python train.py --num_hidden_layers=14 --hidden_size=256 --num_attention_heads=8 --num_key_value_heads=8 --head_dim=64 --intermediate_size=1024 --vocab_size=8192 --hidden_act="squared_relu" --norm="rmsnorm" --norm_place="pre" --norm_eps=1e-05 --positions="rope" --rope_theta=100000.0 --rope_fraction=1.0 --qk_norm=true --attn_scale=0.171 --bias="none" --tie_word_embeddings=false --parallel_block=false --extras=["capped logits"] --init="uniform" --init_std_qkv=0.0259 --init_std_o=0.00346 --init_std_up=0.0259 --init_std_down=0.00244 --init_out_by_depth=true --optimizer="soap_variant" --learning_rate=0.0128 --beta1=0.95 --beta2=0.95 --weight_decay=0.0 --lr_head=0.00933 --warmup_steps=72 --schedule="wsd" --decay_fraction=1.0 --decay_shape="linear" --final_lr_fraction=0.02 --batch_tokens=262144 --max_seq_len=1024 --doc_mask=true --train_tokens=903400000 --max_steps=3447 --dataset="wikipedia_en"
Each number is 50 + 12 x the weight over its row's rms, rounded and kept within 0 to 99. Layers, rows and columns count from 0. The size before them is the row's rms in percent of the matrix's.

# layer 11 attention key, 512x256, rms 0.24, rows 467-494, columns 128-255
100:36 41 47 47 37 52 58 46 48 29 78 36 59 29 39 56 28 37 54 38 45 53 38 53 50 51 35 50 64 51 59 68 50 34 36 50 79 41 43 47 56 48 41 49 56 52 54 45 33 64 56 42 49 51 38 42 50 51 63 60 22 43 25 30 60 53 36 37 67 52 48 41 47 64 56 30 58 56 56 75 61 31 39 47 58 36 74 40 41 32 64 45 44 48 45 37 48 44 58 46 59 35 32 58 47 26 50 51 73 53 43 47 39 47 42 49 61 49 45 49 44 37 70 47 52 57 11 47
097:39 56 59 68 50 71 53 78 55 64 39 33 62 58 36 59 55 55 37 66 33 44 53 49 45 58 46 64 45 60 68 88 33 45 41 63 37 39 92 65 44 74 51 75 44 40 63 40 36 32 50 55 50 66 46 45 43 32 36 81 46 50 57 54 69 50 55 51 45 51 42 61 58 36 43 41 41 79 46 70 45 37 45 44 59 43 51 66 31 65 25 45 49 45 54 60 44 55 62 62 50 55 47 27 56 50 34 38 56 46 54 58 32 34 57 23 43 50 50 67 45 60 51 64 37 45 40 43
102:53 58 42 56 38 67 53 40 27 45 55 57 28 54 57 69 71 51 28 62 62 36 52 40 47 38 61 58 33 39 61 51 60 50 45 53 54 42 61 46 68 45 42 28 51 57 57 45 56 50 41 36 39 32 43 49 63 52 38 33 48 79 50 65 45 43 41 61 27 55 60 45 29 47 48 50 48 52 70 55 64 50 48 31 41 55 60 50 62 46 46 46 46 40 69 49 31 56 62 14 48 60 63 59 48 55 64 60 61 73 35 55 65 78 70 69 66 47 41 37 37 58 55 22 06 42 45 47
097:46 50 48 66 45 45 51 65 46 67 40 69 52 54 54 56 42 37 62 60 42 52 34 36 48 46 29 72 34 56 43 41 44 63 64 69 47 78 40 42 68 73 47 52 53 51 19 49 67 57 64 42 62 54 44 40 29 47 43 54 74 54 49 72 66 56 54 50 63 37 50 71 50 37 40 66 48 26 53 40 74 60 53 41 74 67 62 76 60 39 70 58 41 52 52 56 51 60 56 47 25 49 69 42 56 54 43 57 59 62 45 76 65 56 43 48 33 61 34 49 50 59 68 45 63 43 46 62
106:48 35 60 53 66 68 31 76 62 69 38 73 40 70 41 52 65 47 71 56 68 50 43 39 57 53 66 44 62 34 24 28 48 41 61 36 36 65 46 39 41 54 62 36 62 50 35 41 59 31 41 48 55 45 49 38 53 44 44 47 43 40 44 45 42 50 35 52 50 63 73 38 62 33 50 47 59 73 37 44 36 57 43 61 48 51 64 46 47 54 53 37 54 42 38 51 52 63 46 59 64 46 56 44 48 59 61 52 47 41 49 59 50 68 36 52 48 40 67 43 82 51 30 62 37 35 47 42
103:76 40 56 55 57 48 59 37 45 47 60 25 42 51 21 59 57 30 44 40 54 48 54 59 46 63 71 42 41 34 54 69 61 54 64 36 32 67 44 38 45 61 57 65 46 59 70 44 42 67 65 39 48 59 42 80 27 60 45 38 45 47 65 47 47 29 36 35 43 48 45 52 37 51 49 60 62 73 44 59 52 35 57 32 65 50 50 66 59 55 46 35 58 46 63 47 55 76 47 66 35 48 44 62 42 60 49 48 47 83 50 62 62 67 26 42 48 42 21 37 60 35 62 64 37 42 34 44
106:63 23 47 41 77 70 61 55 41 42 43 53 48 52 68 46 44 46 19 66 55 35 54 83 61 32 45 54 50 49 49 67 32 37 78 62 67 32 47 38 54 57 54 38 53 40 69 44 49 39 40 56 39 49 32 43 52 58 29 51 47 52 61 58 46 40 82 32 40 29 50 33 66 56 50 42 34 48 38 45 45 61 30 40 68 68 34 44 60 43 45 49 47 58 74 34 32 39 41 52 47 52 50 46 58 65 47 66 37 25 28 48 60 66 40 41 41 48 46 51 55 43 71 56 51 50 51 86
103:51 50 47 43 59 33 67 60 65 42 55 32 35 61 44 38 23 43 49 53 46 37 74 45 35 51 49 64 66 45 51 50 52 71 38 39 35 37 52 60 33 45 53 51 68 56 48 51 31 34 41 42 56 43 29 71 44 46 67 51 47 28 45 35 55 73 75 36 43 51 48 24 31 51 34 47 56 71 42 47 58 51 43 50 53 46 49 60 50 71 59 55 32 36 39 45 68 47 71 66 59 38 65 35 38 38 38 60 42 82 36 40 47 65 57 63 50 57 52 53 24 54 68 39 55 65 47 50
104:49 67 58 54 65 48 60 43 32 48 69 43 70 51 46 49 56 66 38 50 81 54 46 59 39 57 34 41 54 33 19 50 38 31 50 59 49 55 66 56 50 68 65 55 68 57 29 29 39 63 63 60 53 50 30 41 55 47 31 27 54 56 46 44 53 40 54 38 49 43 57 44 32 47 49 41 47 50 68 68 36 52 48 46 47 85 46 64 68 55 53 66 67 62 65 56 48 61 52 58 72 41 53 70 43 36 38 43 51 40 60 44 47 48 42 38 52 51 26 45 40 68 47 61 44 53 52 53
104:59 55 62 65 23 55 63 51 68 37 54 60 33 60 36 53 56 48 67 57 53 42 59 58 38 45 66 29 52 46 40 57 43 32 66 52 56 49 53 50 44 41 23 35 56 51 59 72 38 30 39 57 76 40 39 50 43 49 61 66 37 65 33 39 59 32 37 53 47 55 67 43 49 51 47 38 44 62 52 41 60 57 46 65 52 59 54 51 50 38 48 40 41 39 45 65 31 52 51 51 40 48 42 47 61 29 65 48 40 65 42 48 58 49 56 65 59 44 61 12 60 33 52 56 63 24 47 60
093:51 71 67 40 45 42 71 62 60 63 55 38 45 58 39 47 41 53 46 74 28 52 45 43 56 54 56 59 35 63 68 47 50 65 56 53 43 58 62 68 63 55 39 42 51 46 49 29 60 35 57 50 46 50 56 42 70 36 55 69 43 47 55 53 57 56 70 50 32 54 42 36 56 45 48 52 48 47 65 66 42 60 61 55 52 47 55 54 27 43 35 40 47 37 49 66 36 58 46 48 46 46 56 39 51 37 63 50 52 38 32 44 40 44 51 69 43 63 47 66 41 68 35 42 51 31 60 62
100:44 57 36 44 59 66 39 45 75 56 63 52 45 36 64 49 50 55 48 31 62 38 45 39 50 43 25 53 45 65 61 41 70 46 51 54 48 44 57 33 45 51 58 57 43 62 36 32 43 36 57 56 42 25 38 45 49 59 53 46 49 57 42 61 42 47 41 57 22 46 51 55 35 35 49 79 61 27 48 41 59 61 45 50 77 52 50 30 51 49 45 41 42 48 53 30 36 41 50 49 48 58 62 46 46 57 70 55 62 36 38 34 63 55 62 46 38 34 51 49 59 44 39 60 36 38 51 63
103:54 34 56 43 34 43 39 55 52 35 53 62 43 68 39 48 61 58 37 56 36 45 38 59 57 67 62 46 46 47 29 53 52 53 62 37 44 77 48 60 50 40 48 50 40 43 66 60 56 69 50 25 74 40 61 63 56 36 55 57 69 40 37 51 64 40 50 56 61 65 60 44 45 51 60 49 43 54 57 69 45 52 54 51 52 50 25 60 56 40 31 52 49 17 53 48 38 44 51 48 56 61 44 47 70 35 53 43 59 47 44 30 71 51 52 38 54 42 28 49 38 50 53 62 34 39 52 49
093:36 46 67 51 38 75 35 44 24 56 30 61 61 36 58 37 47 36 43 58 34 51 46 51 53 48 41 51 52 43 65 71 44 54 71 29 44 33 44 45 36 59 57 65 55 59 58 63 62 32 32 46 33 61 55 53 75 44 41 59 56 62 58 58 38 28 61 40 53 75 68 60 51 63 60 57 51 55 41 53 49 51 43 51 31 45 30 64 48 56 35 36 53 38 51 43 60 64 52 43 43 40 39 71 49 27 53 57 58 37 32 68 79 40 50 65 43 58 40 72 55 36 33 54 35 53 64 54
087:66 52 35 83 60 53 58 64 61 38 43 44 40 73 52 59 40 49 36 66 61 48 62 40 50 48 62 48 44 39 55 49 34 73 58 45 49 51 60 61 47 56 38 57 54 58 53 48 59 52 46 59 67 47 48 68 37 54 71 43 47 51 26 37 29 42 51 56 48 46 38 46 65 65 38 65 66 58 51 63 47 43 60 47 44 53 52 57 44 42 61 58 40 43 30 36 66 29 47 39 61 42 51 38 31 56 54 40 57 48 68 40 52 37 36 37 63 39 62 42 64 38 56 51 60 54 63 39
083:48 38 51 46 47 43 59 64 63 50 50 62 47 52 45 32 38 55 63 55 47 42 44 61 48 61 39 54 57 45 53 44 49 46 48 55 69 43 86 74 40 46 65 41 48 31 44 27 63 56 53 60 41 81 65 48 41 51 61 61 54 43 55 54 68 59 23 42 36 44 39 69 57 54 38 59 64 36 52 60 61 40 64 47 65 68 56 61 32 21 39 43 48 63 57 58 47 45 62 52 37 59 42 46 33 53 54 27 64 58 76 49 50 45 52 62 70 58 45 17 62 60 64 61 57 46 59 46
078:53 42 41 46 63 55 65 34 63 23 37 61 37 35 42 38 66 14 56 38 60 74 49 54 49 54 56 50 54 58 57 62 62 46 53 34 54 61 69 34 52 38 46 59 31 75 44 36 60 49 45 44 56 42 36 38 74 54 40 47 40 70 76 50 31 68 38 45 37 58 55 31 41 53 52 52 78 57 67 36 45 40 51 29 48 40 45 42 54 36 68 40 37 53 31 40 38 64 55 61 44 41 58 37 76 41 34 44 66 67 42 44 53 53 61 35 46 40 61 46 55 40 47 34 42 49 39 55
075:49 43 44 49 51 74 51 66 61 42 68 62 59 51 63 66 56 40 53 46 45 67 46 61 65 51 68 60 48 60 56 47 59 45 54 57 58 34 55 58 65 47 41 29 58 55 35 50 64 56 41 44 57 30 42 45 54 61 37 48 21 61 53 50 42 51 36 44 40 55 53 52 53 56 31 55 41 43 58 66 47 37 38 57 17 36 43 45 36 42 39 60 50 50 30 40 54 51 46 63 77 48 60 34 35 50 50 53 64 52 30 51 41 78 33 39 21 59 62 53 65 27 68 41 57 45 61 47
082:38 61 46 59 37 58 50 53 26 44 46 61 45 41 52 41 26 43 54 39 43 57 44 58 45 69 42 61 62 41 36 50 51 50 51 68 53 56 70 48 42 40 45 23 26 71 38 40 73 57 35 41 52 40 50 56 44 47 50 57 41 62 44 54 41 40 50 76 52 52 43 61 48 37 42 43 48 71 33 51 57 32 42 33 63 49 42 46 53 29 59 52 60 34 33 48 53 65 65 62 32 39 43 57 55 74 45 45 48 35 63 63 52 32 64 26 41 44 71 72 61 52 65 59 56 45 60 59
097:67 46 38 34 86 36 43 29 53 36 40 60 50 37 66 39 62 49 32 45 31 64 44 38 39 49 51 47 61 59 69 53 55 35 70 49 52 57 39 55 58 52 56 64 65 31 40 49 43 71 62 64 49 32 16 48 38 38 50 40 48 43 62 58 61 72 46 50 42 36 60 51 59 42 65 43 41 49 59 45 60 53 57 54 52 41 45 30 80 52 41 61 49 60 59 61 42 54 50 55 47 65 62 59 52 59 37 55 43 66 44 50 41 47 55 27 53 56 39 57 50 54 15 50 43 66 52 36
089:47 52 52 50 67 48 51 45 65 60 36 59 47 48 49 44 82 66 52 32 57 54 51 36 48 51 69 46 39 66 57 47 66 40 40 26 39 60 47 42 41 52 82 63 44 41 57 54 49 58 62 59 48 53 60 51 53 38 42 55 61 43 55 75 70 59 36 47 48 37 68 38 60 60 57 49 53 41 55 41 64 54 52 49 58 48 34 50 67 41 38 68 59 65 68 44 46 55 61 44 56 79 53 43 61 56 53 45 38 66 49 55 48 59 63 54 62 66 71 22 33 64 51 59 49 56 55 38
081:73 44 57 50 19 71 73 63 43 34 61 57 29 46 40 62 36 45 43 37 32 59 61 42 32 52 39 57 51 47 35 54 72 40 57 56 37 50 47 63 84 64 54 46 53 42 41 48 65 30 43 64 55 42 41 35 62 44 56 21 57 55 42 59 42 35 46 63 17 51 51 40 48 55 41 44 41 52 40 47 32 49 46 36 27 69 42 36 48 54 59 33 56 67 54 27 43 35 54 52 46 40 54 64 68 50 45 47 56 58 37 18 42 66 34 49 66 56 36 39 37 60 50 66 48 31 49 54
086:55 29 54 62 42 38 42 32 51 57 38 50 66 58 41 37 52 30 47 49 46 48 60 60 45 49 54 54 69 60 52 67 54 60 66 48 47 66 32 11 40 64 53 77 57 54 50 65 24 48 62 60 43 72 33 34 54 38 50 45 44 39 49 63 52 62 70 53 40 50 53 60 59 48 60 33 40 50 52 47 51 47 43 41 36 52 47 31 23 66 48 62 42 62 41 61 59 27 53 50 48 50 58 68 34 67 41 52 53 47 54 43 62 72 60 61 56 69 52 57 48 46 57 27 43 63 45 65
085:67 62 34 48 59 48 66 62 45 73 48 54 42 18 65 43 55 36 41 68 44 75 52 37 27 34 45 53 60 65 48 41 43 35 46 52 63 40 38 45 40 40 40 40 48 49 52 63 55 56 41 51 36 28 39 46 27 72 65 54 42 51 45 40 40 56 68 55 70 45 56 66 54 36 37 49 52 52 47 33 64 49 55 34 50 57 59 63 51 57 43 43 37 43 24 44 65 51 42 51 42 54 40 56 48 40 35 57 63 40 34 51 48 46 22 55 44 42 49 60 48 49 59 51 58 54 38 63
091:50 64 38 70 45 46 76 50 65 54 55 39 37 50 42 59 54 33 40 63 37 54 47 45 21 61 38 39 69 48 52 58 56 42 39 74 56 54 53 66 35 36 59 28 35 60 47 40 63 48 38 25 59 51 33 13 49 52 37 36 46 58 45 63 34 41 78 53 46 43 33 63 39 37 48 51 58 60 43 58 59 48 59 32 42 79 58 57 50 69 53 50 35 46 26 63 43 22 46 53 40 34 57 58 71 52 52 40 47 31 43 40 70 45 45 34 60 21 68 58 34 56 61 62 51 48 51 44
079:63 62 58 65 42 58 57 53 80 76 63 64 61 49 49 36 54 48 42 55 52 37 56 62 33 38 38 53 65 58 36 56 32 54 42 55 46 27 65 67 35 33 53 38 34 45 63 36 59 55 42 31 46 81 66 29 62 58 44 44 49 54 32 41 40 26 47 59 55 72 54 61 49 36 39 54 61 47 49 60 60 48 58 34 50 75 47 58 65 38 47 55 26 68 46 47 50 39 47 55 48 49 28 64 51 42 69 58 62 61 44 56 64 39 34 39 49 21 48 56 39 60 73 49 52 33 39 48
109:36 48 39 40 63 44 46 46 65 66 50 51 63 50 32 59 43 15 58 56 53 75 53 33 66 46 55 39 66 42 42 47 40 78 51 49 46 45 37 37 37 49 16 41 60 58 59 51 31 66 41 61 40 43 33 58 29 47 62 66 60 37 49 56 36 62 34 22 51 36 37 55 71 72 61 52 39 56 48 80 51 63 58 37 47 51 76 69 68 49 44 39 52 76 63 47 49 63 55 47 54 56 56 48 45 43 39 58 42 51 38 47 50 60 41 49 55 61 56 37 53 52 40 38 44 72 47 30
103:56 30 71 40 48 53 41 65 51 30 72 36 71 60 64 46 55 44 42 48 55 60 52 51 56 46 31 71 61 46 45 70 67 57 64 38 55 52 71 54 50 32 41 46 57 70 50 30 63 64 64 57 39 40 62 51 52 58 50 77 30 75 57 52 93 56 16 37 41 37 36 48 46 63 41 53 47 68 61 46 55 40 52 49 51 49 47 50 29 48 41 49 51 36 29 49 58 33 38 45 57 46 39 50 29 42 37 53 64 53 68 34 35 74 60 61 38 69 46 35 52 50 62 41 52 37 36 62
# layer 11 attention query, 512x256, rms 0.246, rows 468-494, columns 128-255
107:51 42 56 45 60 57 37 78 30 41 50 41 35 42 62 46 42 47 26 55 34 48 41 44 29 76 30 46 62 46 53 61 45 49 57 56 50 64 58 60 51 80 51 75 70 51 66 37 49 29 57 40 44 49 33 38 37 54 49 49 52 39 44 41 52 47 47 53 43 56 69 45 47 66 33 34 46 61 42 56 38 51 43 33 52 64 62 70 39 41 34 56 43 35 28 56 45 55 52 63 60 53 42 34 49 37 38 60 67 53 34 36 40 35 68 49 52 60 46 56 49 46 40 48 24 42 42 46
103:47 35 46 62 54 38 66 61 49 78 65 60 46 50 66 66 44 61 43 45 53 65 31 61 41 46 52 48 47 72 37 50 56 35 24 50 46 43 20 73 68 55 62 37 58 57 48 58 74 43 39 47 50 66 49 47 99 58 57 50 82 47 51 61 49 58 55 60 48 59 65 53 41 49 69 52 59 65 55 50 63 56 43 56 74 44 64 46 54 48 32 45 61 71 60 43 45 53 59 56 66 54 47 45 50 57 49 55 44 31 53 36 67 34 46 52 50 49 62 38 52 51 45 61 36 48 42 71
101:40 42 54 32 43 50 36 53 73 48 62 40 63 37 70 38 57 68 38 45 38 44 28 51 61 28 26 87 65 47 49 43 34 35 52 71 52 39 49 48 36 79 48 72 64 44 44 43 40 44 56 50 61 32 62 44 41 43 49 63 58 69 54 44 58 47 40 57 57 47 63 60 54 75 47 50 57 44 50 48 46 51 41 28 59 39 42 56 64 30 48 67 52 47 70 49 56 55 28 40 59 54 67 64 33 52 53 38 55 53 54 57 37 53 32 44 76 57 47 49 29 49 48 51 45 50 53 57
100:52 49 60 52 52 23 51 38 17 58 36 68 38 52 36 50 49 66 37 53 37 43 49 37 54 50 60 43 63 44 76 64 39 48 48 57 68 56 48 37 37 41 48 44 37 57 64 25 50 50 33 44 48 53 58 55 54 28 53 59 65 55 39 45 59 59 55 49 30 44 72 28 52 42 54 61 58 49 37 63 33 53 68 43 33 38 39 40 53 54 56 46 53 51 48 60 77 62 46 55 45 46 58 46 45 46 76 52 76 61 37 73 44 53 55 57 40 70 58 36 55 60 47 43 48 51 60 38
102:67 50 55 33 40 80 38 51 52 38 65 56 33 43 39 52 18 37 55 29 53 54 26 55 36 63 47 46 38 41 45 35 49 52 55 55 46 42 57 40 62 66 55 73 56 43 37 44 55 52 43 55 36 50 40 62 44 45 50 28 55 41 55 56 41 46 47 67 46 49 27 61 50 51 60 40 49 49 10 60 63 51 65 40 61 47 70 50 66 60 29 54 45 50 49 51 54 51 54 56 66 30 54 44 46 44 51 40 55 54 34 41 58 56 46 53 51 36 61 26 53 51 60 54 44 35 49 61
106:40 26 39 64 66 43 57 60 40 50 49 51 35 65 62 54 29 67 37 37 49 62 46 45 58 56 53 31 56 74 60 58 45 33 68 48 34 37 44 44 56 36 39 29 24 49 66 57 57 44 52 16 62 54 54 25 51 46 67 54 60 41 52 35 55 36 41 67 59 60 60 33 33 41 46 33 71 44 60 52 35 65 42 45 54 50 62 54 62 35 63 56 43 48 50 33 34 43 49 52 49 75 80 24 44 45 58 66 37 73 57 37 65 41 52 59 39 42 51 70 47 31 57 57 50 45 40 53
112:51 45 53 49 49 48 65 71 56 41 31 30 32 34 38 33 38 64 41 49 67 55 46 49 43 57 53 44 45 40 51 22 35 77 44 49 41 30 62 71 48 48 43 60 63 32 45 53 34 25 61 53 56 44 39 68 39 51 34 53 54 26 59 53 52 58 50 49 65 62 42 47 48 61 63 60 28 34 51 41 47 66 50 73 46 73 63 36 52 64 59 50 41 65 54 61 63 42 42 62 73 39 54 60 48 58 51 50 52 48 47 39 55 36 68 60 43 42 46 62 25 55 29 43 66 37 36 49
099:45 64 52 40 68 42 61 40 53 48 47 44 47 32 69 55 44 56 42 65 44 65 31 41 43 42 42 48 53 48 55 34 99 47 55 42 54 49 66 53 51 41 52 59 66 50 37 49 39 28 53 71 50 27 47 45 45 39 39 48 73 56 35 54 32 61 50 51 46 49 43 37 37 45 43 60 54 53 66 87 64 34 40 64 60 75 62 47 47 54 64 50 57 46 59 58 58 59 57 70 43 53 66 45 33 26 40 55 66 38 53 41 49 61 68 33 60 50 45 58 52 51 33 57 30 48 58 63
102:61 47 35 66 57 54 53 63 56 57 30 47 16 55 36 37 43 51 47 67 50 45 43 66 37 54 49 30 46 35 51 48 58 44 54 55 49 58 62 35 53 53 59 41 59 56 68 37 54 65 67 67 44 49 43 59 54 54 54 72 66 51 83 41 37 50 52 34 54 41 81 35 59 43 57 70 39 61 46 50 57 54 54 44 55 58 58 50 54 43 34 44 51 53 39 55 37 52 68 63 50 58 57 46 45 39 69 51 58 40 55 43 54 47 51 46 72 49 56 48 53 32 34 23 49 60 65 41
092:69 53 50 50 51 52 51 64 30 56 51 39 57 56 28 51 48 46 49 55 42 65 49 45 55 51 43 48 45 32 51 71 54 46 53 47 61 49 54 50 40 58 49 44 40 63 49 47 34 83 54 37 66 64 57 58 63 22 33 43 26 63 59 61 52 52 61 48 41 44 56 30 60 60 27 53 38 59 63 66 32 39 53 46 57 43 33 58 57 57 54 63 57 36 63 61 46 49 28 41 38 52 43 74 72 55 46 54 52 46 64 45 48 54 62 48 54 78 21 40 56 58 41 40 66 42 37 34
103:41 64 54 22 58 48 55 50 53 51 71 41 66 53 52 41 47 59 18 29 52 36 50 45 55 71 58 59 42 34 74 33 62 38 66 51 54 62 54 47 35 41 34 38 65 70 37 68 53 56 56 41 46 57 44 41 62 44 39 53 43 53 37 47 61 74 37 42 49 49 51 54 58 43 41 62 61 49 37 41 67 45 29 65 48 48 46 32 51 42 63 47 74 41 36 39 55 66 49 39 59 62 50 58 52 71 67 75 32 41 34 46 42 71 34 41 34 39 24 48 50 22 45 60 48 45 34 41
107:67 52 47 45 35 53 71 66 67 39 59 58 41 57 66 43 65 50 43 59 64 44 39 61 55 62 45 57 52 44 61 53 44 42 44 34 38 69 19 41 42 50 49 53 25 56 45 45 53 45 39 37 52 56 37 54 63 65 59 39 45 55 54 58 41 50 67 42 27 65 41 43 49 48 49 51 57 54 22 48 45 35 58 52 47 41 28 56 43 67 35 50 63 45 58 58 47 42 61 44 61 54 39 38 36 56 29 51 40 18 45 46 72 41 42 37 22 46 34 49 46 40 41 53 42 58 58 48
092:84 61 35 39 64 35 46 61 45 39 42 51 34 35 63 66 59 49 53 44 62 64 59 65 52 46 36 60 56 45 54 47 59 35 62 55 60 63 57 39 52 31 46 69 34 40 47 71 49 43 52 42 61 43 36 62 49 49 50 53 68 49 59 38 32 93 41 73 46 55 46 69 54 56 64 48 58 51 62 60 43 63 57 32 56 37 38 61 60 54 66 56 59 70 39 64 64 49 28 42 66 56 50 64 45 47 47 57 36 59 53 65 33 71 61 34 52 42 49 46 40 62 45 50 49 48 33 37
087:36 52 61 60 50 45 73 59 73 45 68 41 56 65 49 48 47 40 61 48 42 27 47 59 17 49 66 50 61 49 65 52 67 40 49 81 38 36 52 53 41 54 34 35 57 50 39 31 54 27 61 50 60 46 67 38 39 51 32 37 42 24 61 64 74 45 52 48 49 53 53 42 38 36 42 48 53 41 55 53 50 66 36 63 31 43 66 57 60 42 36 54 34 59 70 46 53 42 56 54 77 46 41 36 51 50 68 48 65 52 50 49 42 46 45 47 55 71 43 41 61 83 44 40 48 52 26 74
093:65 39 57 37 44 56 35 45 48 40 50 58 68 50 62 59 47 56 50 45 50 30 29 46 45 61 73 53 64 50 57 44 53 58 47 42 36 49 52 63 45 63 59 46 57 51 49 34 50 50 30 43 49 45 69 47 51 52 56 25 28 24 48 39 68 38 41 57 49 53 51 38 29 62 40 49 59 47 49 46 60 44 57 51 51 48 57 45 43 59 45 41 67 32 58 57 32 45 61 45 46 52 44 42 49 50 46 52 74 63 50 57 49 74 40 53 36 58 61 46 50 51 37 51 57 50 53 55
084:37 42 29 58 41 61 65 33 46 46 53 55 60 32 51 30 39 37 55 34 39 62 35 58 51 41 50 38 49 64 29 71 50 60 65 64 67 50 35 36 49 19 45 48 42 46 45 48 65 70 63 56 53 47 62 43 64 56 45 76 58 66 56 47 31 46 59 58 39 57 57 34 50 32 44 51 59 49 38 48 38 46 52 30 57 42 33 62 52 47 44 20 51 56 44 44 50 67 70 35 43 54 24 77 45 53 45 53 56 51 25 45 51 37 57 64 57 52 50 25 51 38 43 58 49 42 43 41
088:51 50 41 49 41 75 12 41 49 42 40 55 54 49 57 33 50 32 53 41 49 40 62 58 58 24 51 64 42 72 35 66 81 45 63 48 44 48 52 61 44 50 46 47 42 47 59 50 61 59 62 51 31 64 62 53 58 51 50 72 30 47 65 35 69 39 62 44 45 56 86 13 37 50 45 46 54 54 53 31 47 64 49 70 44 28 28 52 35 55 40 47 46 59 61 27 51 48 32 42 42 43 43 84 40 70 40 52 61 81 58 44 54 38 52 51 39 53 40 25 47 43 55 59 46 73 65 68
094:46 50 48 54 39 64 41 39 48 60 55 42 32 33 58 48 65 46 46 47 70 39 43 70 36 43 55 57 62 20 60 58 45 56 60 31 47 42 32 67 36 31 44 43 32 52 44 33 46 45 35 64 64 61 67 46 68 67 34 63 42 51 35 56 42 44 40 63 42 63 58 46 43 23 47 51 58 53 42 54 58 46 53 56 63 29 47 60 57 45 52 53 50 36 46 37 42 59 47 51 47 45 37 54 48 59 59 37 64 46 54 66 29 36 40 19 23 48 46 23 59 45 53 33 56 29 58 60
102:58 29 55 53 62 63 63 53 59 48 41 44 39 62 76 68 48 50 43 55 59 56 60 40 51 41 55 57 43 70 60 59 75 51 63 27 60 53 44 71 69 38 63 68 64 51 57 56 70 41 26 53 51 49 37 50 32 63 52 50 53 65 59 47 37 43 61 68 53 41 56 53 42 36 81 60 51 41 48 47 54 78 21 41 65 36 48 52 76 62 40 47 63 38 57 59 51 55 67 52 46 73 64 16 53 57 38 53 33 65 47 37 35 36 50 54 28 47 71 74 67 58 40 42 41 57 54 49
099:56 58 42 46 36 37 77 66 65 47 59 50 43 59 49 54 50 44 61 42 44 81 34 35 64 60 43 55 40 58 41 50 59 47 36 40 68 65 39 67 44 26 50 36 44 52 60 55 55 44 31 44 50 41 35 71 34 38 56 34 61 52 53 39 47 46 69 46 47 47 55 75 60 46 45 41 42 65 43 42 54 51 52 26 55 54 74 55 50 54 53 51 58 46 42 43 45 48 51 31 50 59 69 51 37 24 60 60 21 37 48 44 52 63 42 76 59 59 71 67 61 50 47 54 33 57 68 37
099:59 55 59 43 75 68 81 52 61 46 57 40 26 75 51 55 51 42 23 45 37 54 53 43 11 40 47 43 40 54 50 32 62 46 71 47 55 48 62 45 38 53 37 66 61 58 50 58 71 36 34 49 33 68 29 50 51 46 29 57 48 42 40 54 56 62 55 62 54 42 41 46 55 49 44 78 60 47 31 56 64 65 57 32 61 37 32 37 61 75 48 56 47 55 50 44 49 40 39 65 34 49 51 47 62 82 56 39 67 42 50 38 46 49 43 53 36 74 27 50 47 58 28 60 45 49 38 65
086:53 34 47 40 41 41 52 38 46 34 80 42 40 62 57 52 44 31 57 54 64 43 50 53 80 63 46 38 50 57 62 33 62 53 44 45 68 40 76 40 51 42 74 62 31 43 69 60 61 60 49 45 55 44 22 54 59 51 51 33 55 58 54 47 49 48 45 46 44 53 31 51 62 53 92 44 75 50 47 39 59 52 47 30 39 51 48 46 47 32 58 54 33 56 50 55 48 43 46 53 63 76 52 51 46 32 58 47 47 58 43 38 60 49 41 60 33 56 73 65 66 55 75 52 51 46 38 32
088:38 61 36 34 55 45 60 58 48 51 52 49 35 35 45 56 30 53 40 57 41 70 58 41 38 35 51 40 46 54 57 42 46 59 45 66 39 29 48 48 39 57 53 59 65 30 57 55 51 38 70 39 42 50 78 49 45 61 44 47 78 49 28 40 55 51 59 73 66 45 69 31 59 47 44 58 49 46 57 47 41 42 55 87 40 38 74 33 38 46 56 64 43 51 45 57 60 35 50 51 71 38 16 48 48 33 50 37 81 45 53 44 52 24 28 44 19 61 50 47 45 65 37 62 65 54 50 55
094:46 49 31 65 51 61 60 54 52 44 43 45 46 49 46 37 38 50 29 37 56 28 47 18 43 41 43 58 61 40 53 69 53 55 53 65 45 54 49 65 46 72 60 55 70 54 51 33 64 52 56 35 50 59 40 44 57 53 49 65 57 47 55 61 51 69 50 78 69 52 49 52 23 56 39 59 51 41 53 38 46 38 42 50 53 42 31 58 53 38 63 46 52 30 30 74 50 26 56 45 52 40 30 74 72 73 34 42 77 59 41 34 43 19 32 36 39 65 42 55 51 56 34 44 53 42 43 53
078:56 47 62 56 48 28 70 57 47 52 55 74 62 36 50 54 38 56 37 49 55 34 47 60 48 47 50 48 55 61 51 33 25 35 55 54 49 63 64 67 39 77 48 39 62 40 53 46 60 53 52 43 61 64 46 35 52 55 46 67 51 69 52 78 51 52 66 64 52 45 59 63 40 48 46 30 71 77 47 74 47 49 59 54 45 46 65 47 46 72 44 58 55 42 54 43 70 60 61 57 65 55 43 58 40 25 65 57 83 54 52 44 39 42 35 42 45 31 30 55 49 39 54 45 45 46 62 69
107:45 49 34 60 47 49 63 53 42 62 42 45 46 50 38 62 37 31 61 49 56 60 57 56 50 46 42 42 25 65 45 54 44 48 47 46 40 42 43 60 35 54 60 67 57 45 73 49 24 41 44 68 26 55 43 55 33 53 38 49 57 46 52 51 52 39 49 49 61 51 53 52 26 60 44 57 46 54 56 38 39 47 58 54 59 53 78 38 53 42 58 39 38 71 51 50 37 38 72 31 57 50 58 48 21 52 52 51 45 54 46 86 61 44 54 52 63 66 58 64 35 56 52 62 48 70 39 22
105:58 36 64 50 53 52 27 47 45 34 71 49 35 59 49 43 35 64 33 72 54 54 34 79 50 56 44 59 48 58 62 59 60 62 74 59 35 66 56 57 51 40 31 29 56 65 40 44 50 45 57 49 40 46 79 62 46 45 38 30 50 21 29 43 43 64 52 23 56 57 47 55 52 50 43 49 31 44 44 45 63 48 47 53 51 22 56 65 65 56 61 54 39 31 33 52 48 63 52 54 44 67 46 45 23 59 65 44 58 40 56 52 36 42 66 54 59 55 51 50 58 50 49 43 44 31 46 49